Weights of a small GPT-style language model, trained from scratch on English Wikipedia.
Training: a variant of SOAP for these matrices, 83M tokens, 2529 steps.
Each number is 200 + 20 x the weight over the matrix's rms, rounded and kept within 0 to 999. Layers, rows and columns count from 0.

# up: layer 9 MLP up, 256x96, rms 0.187, rows 75-79, columns 0-95
# down: layer 9 MLP down (transposed), 256x96, rms 0.182, rows 75-79, columns 0-95
# gate: layer 9 MLP gate, 256x96, rms 0.203, rows 76-79, columns 0-95
up75,239,192,181,206,175,206,215,217,207,196,240,233,232,186,191,180,161,166,187,186,222,170,214,197,214,225,177,190,193,194,211,192,160,189,198,214,184,191,180,171,196,243,205,225,209,206,207,202,187,217,200,204,208,159,202,221,190,200,191,198,188,204,183,209,203,204,224,212,217,213,206,183,194,238,186,218,204,181,208,176,199,196,207,170,193,195,197,205,258,203,230,175,197,227,199,252
down75,195,189,201,205,199,184,217,206,204,213,216,190,235,207,199,186,208,197,216,184,214,203,174,226,189,188,188,194,198,220,200,181,188,207,182,188,215,178,232,216,193,200,219,236,201,203,200,212,209,197,155,215,176,192,161,199,188,199,245,194,196,235,188,198,209,146,178,206,174,165,196,199,195,194,155,194,198,182,228,181,213,189,198,178,216,189,215,182,155,196,186,194,210,252,201,225
gate76,217,194,211,181,216,208,191,228,192,187,186,177,212,195,206,179,168,221,178,198,158,200,201,236,235,198,180,181,175,203,180,186,190,202,171,176,241,180,124,197,205,187,187,217,188,234,188,192,182,201,193,189,223,206,213,195,186,231,155,177,210,191,192,222,203,198,190,181,215,219,194,220,238,220,213,186,203,186,191,212,204,205,192,183,198,201,164,216,198,206,215,194,207,191,177,208
up76,164,175,184,217,201,239,206,198,204,187,206,183,211,217,173,179,182,200,189,205,182,203,227,254,221,188,235,196,170,232,219,224,210,185,200,226,188,196,214,180,213,220,219,184,198,195,200,214,176,194,195,189,213,194,209,205,201,182,232,199,189,200,213,190,215,210,208,218,210,174,130,191,198,201,199,235,223,203,198,178,160,223,242,207,213,190,164,213,160,174,182,160,206,206,197,202
down76,228,213,200,214,230,208,189,199,196,224,231,207,231,205,205,191,202,186,218,221,195,216,194,221,204,145,256,188,161,214,189,219,176,173,187,207,204,172,191,213,197,204,203,216,205,166,221,204,226,201,204,203,189,203,220,200,189,201,209,206,175,177,200,209,211,197,193,224,187,178,194,184,192,214,206,186,230,225,204,207,195,199,216,218,228,204,195,181,148,193,214,196,243,140,217,194
gate77,212,191,188,205,205,211,209,199,219,188,234,184,190,192,206,200,219,203,216,228,204,204,210,183,201,201,205,194,191,201,194,216,227,184,205,186,234,189,207,158,245,190,186,211,224,203,216,192,193,167,181,203,219,177,192,192,163,197,224,198,236,180,220,221,173,230,196,219,226,210,214,209,162,214,198,232,185,206,171,187,157,177,192,168,208,197,198,170,211,176,226,193,191,172,219,175
up77,196,201,185,191,206,195,192,182,184,149,179,210,200,215,253,194,227,253,173,210,182,192,202,190,216,147,221,208,204,218,216,203,195,179,221,193,212,156,198,237,210,202,241,188,214,200,197,213,213,216,212,166,203,205,181,241,210,176,188,204,181,190,183,166,205,221,213,207,173,198,186,183,184,230,172,191,239,196,191,235,190,224,201,186,176,206,181,213,159,192,187,206,208,208,220,211
down77,221,196,215,199,180,184,195,191,217,208,203,188,163,221,225,231,208,189,205,210,194,163,189,230,190,194,158,232,184,172,218,192,231,209,179,209,197,212,175,200,184,211,177,223,186,196,220,182,169,212,179,172,194,194,190,192,188,196,185,182,203,168,208,193,208,196,198,195,254,196,225,237,173,198,216,204,198,164,197,187,209,181,213,223,216,225,237,169,206,201,199,229,191,180,209,203
gate78,189,205,201,201,178,238,205,206,202,218,196,203,189,184,212,212,220,191,203,195,198,178,205,192,211,187,176,178,204,218,209,202,197,213,197,206,205,212,209,192,227,175,169,191,180,185,189,208,141,206,209,228,213,178,190,199,206,215,211,223,198,167,200,216,215,188,193,227,183,235,210,214,201,192,202,199,189,207,201,206,211,198,246,192,203,186,213,207,229,190,191,200,172,213,202,226
up78,202,193,199,203,190,219,217,179,232,187,193,209,194,189,212,196,179,192,203,192,201,216,203,187,194,205,197,212,185,216,240,205,202,158,196,171,189,170,204,238,204,186,189,196,184,212,228,152,206,212,185,196,205,215,210,209,190,237,177,199,212,194,221,205,181,185,188,208,190,179,202,222,175,185,211,216,195,180,202,221,203,204,215,221,197,212,192,203,180,197,191,211,209,196,228,192
down78,179,193,227,192,219,217,191,236,188,187,195,210,177,184,183,192,227,195,226,223,187,178,225,172,220,196,166,208,207,237,230,189,192,227,184,214,216,205,198,189,223,186,187,175,170,204,196,193,162,197,226,208,212,211,192,172,189,200,225,207,211,182,246,227,219,171,196,205,188,209,221,214,212,175,219,217,186,166,203,197,131,212,228,236,211,172,184,240,234,167,197,242,185,180,197,201
gate79,176,188,214,198,182,202,201,209,217,175,206,220,208,212,199,204,195,142,220,236,146,204,156,216,207,168,211,188,251,165,183,171,207,202,209,206,170,198,231,206,224,204,170,176,198,176,215,179,195,188,171,149,227,196,224,246,216,217,200,178,200,217,196,164,191,226,196,251,199,184,176,195,180,184,214,163,198,190,226,216,202,212,212,231,211,176,201,236,209,191,235,184,223,207,185,201
up79,168,176,172,206,207,208,224,230,193,218,164,162,175,197,237,199,206,210,209,220,194,227,188,204,175,184,179,197,188,205,208,226,199,192,200,199,195,163,244,234,200,146,240,186,194,183,199,177,177,213,191,203,206,196,208,198,182,225,221,219,197,185,208,233,244,226,177,169,227,243,177,205,185,233,184,164,189,202,197,183,202,230,226,252,213,170,188,197,195,228,186,173,186,239,191,202
down79,193,218,221,209,196,218,218,213,167,186,218,212,196,154,192,187,185,206,199,152,201,169,235,214,174,157,183,192,211,208,220,170,194,187,203,170,208,237,209,198,197,230,184,267,195,190,208,183,204,221,219,241,178,229,185,207,200,203,194,183,195,193,228,216,185,204,231,235,186,230,198,188,199,187,221,187,210,204,186,223,170,157,206,161,208,187,198,185,209,203,236,208,208,151,206,186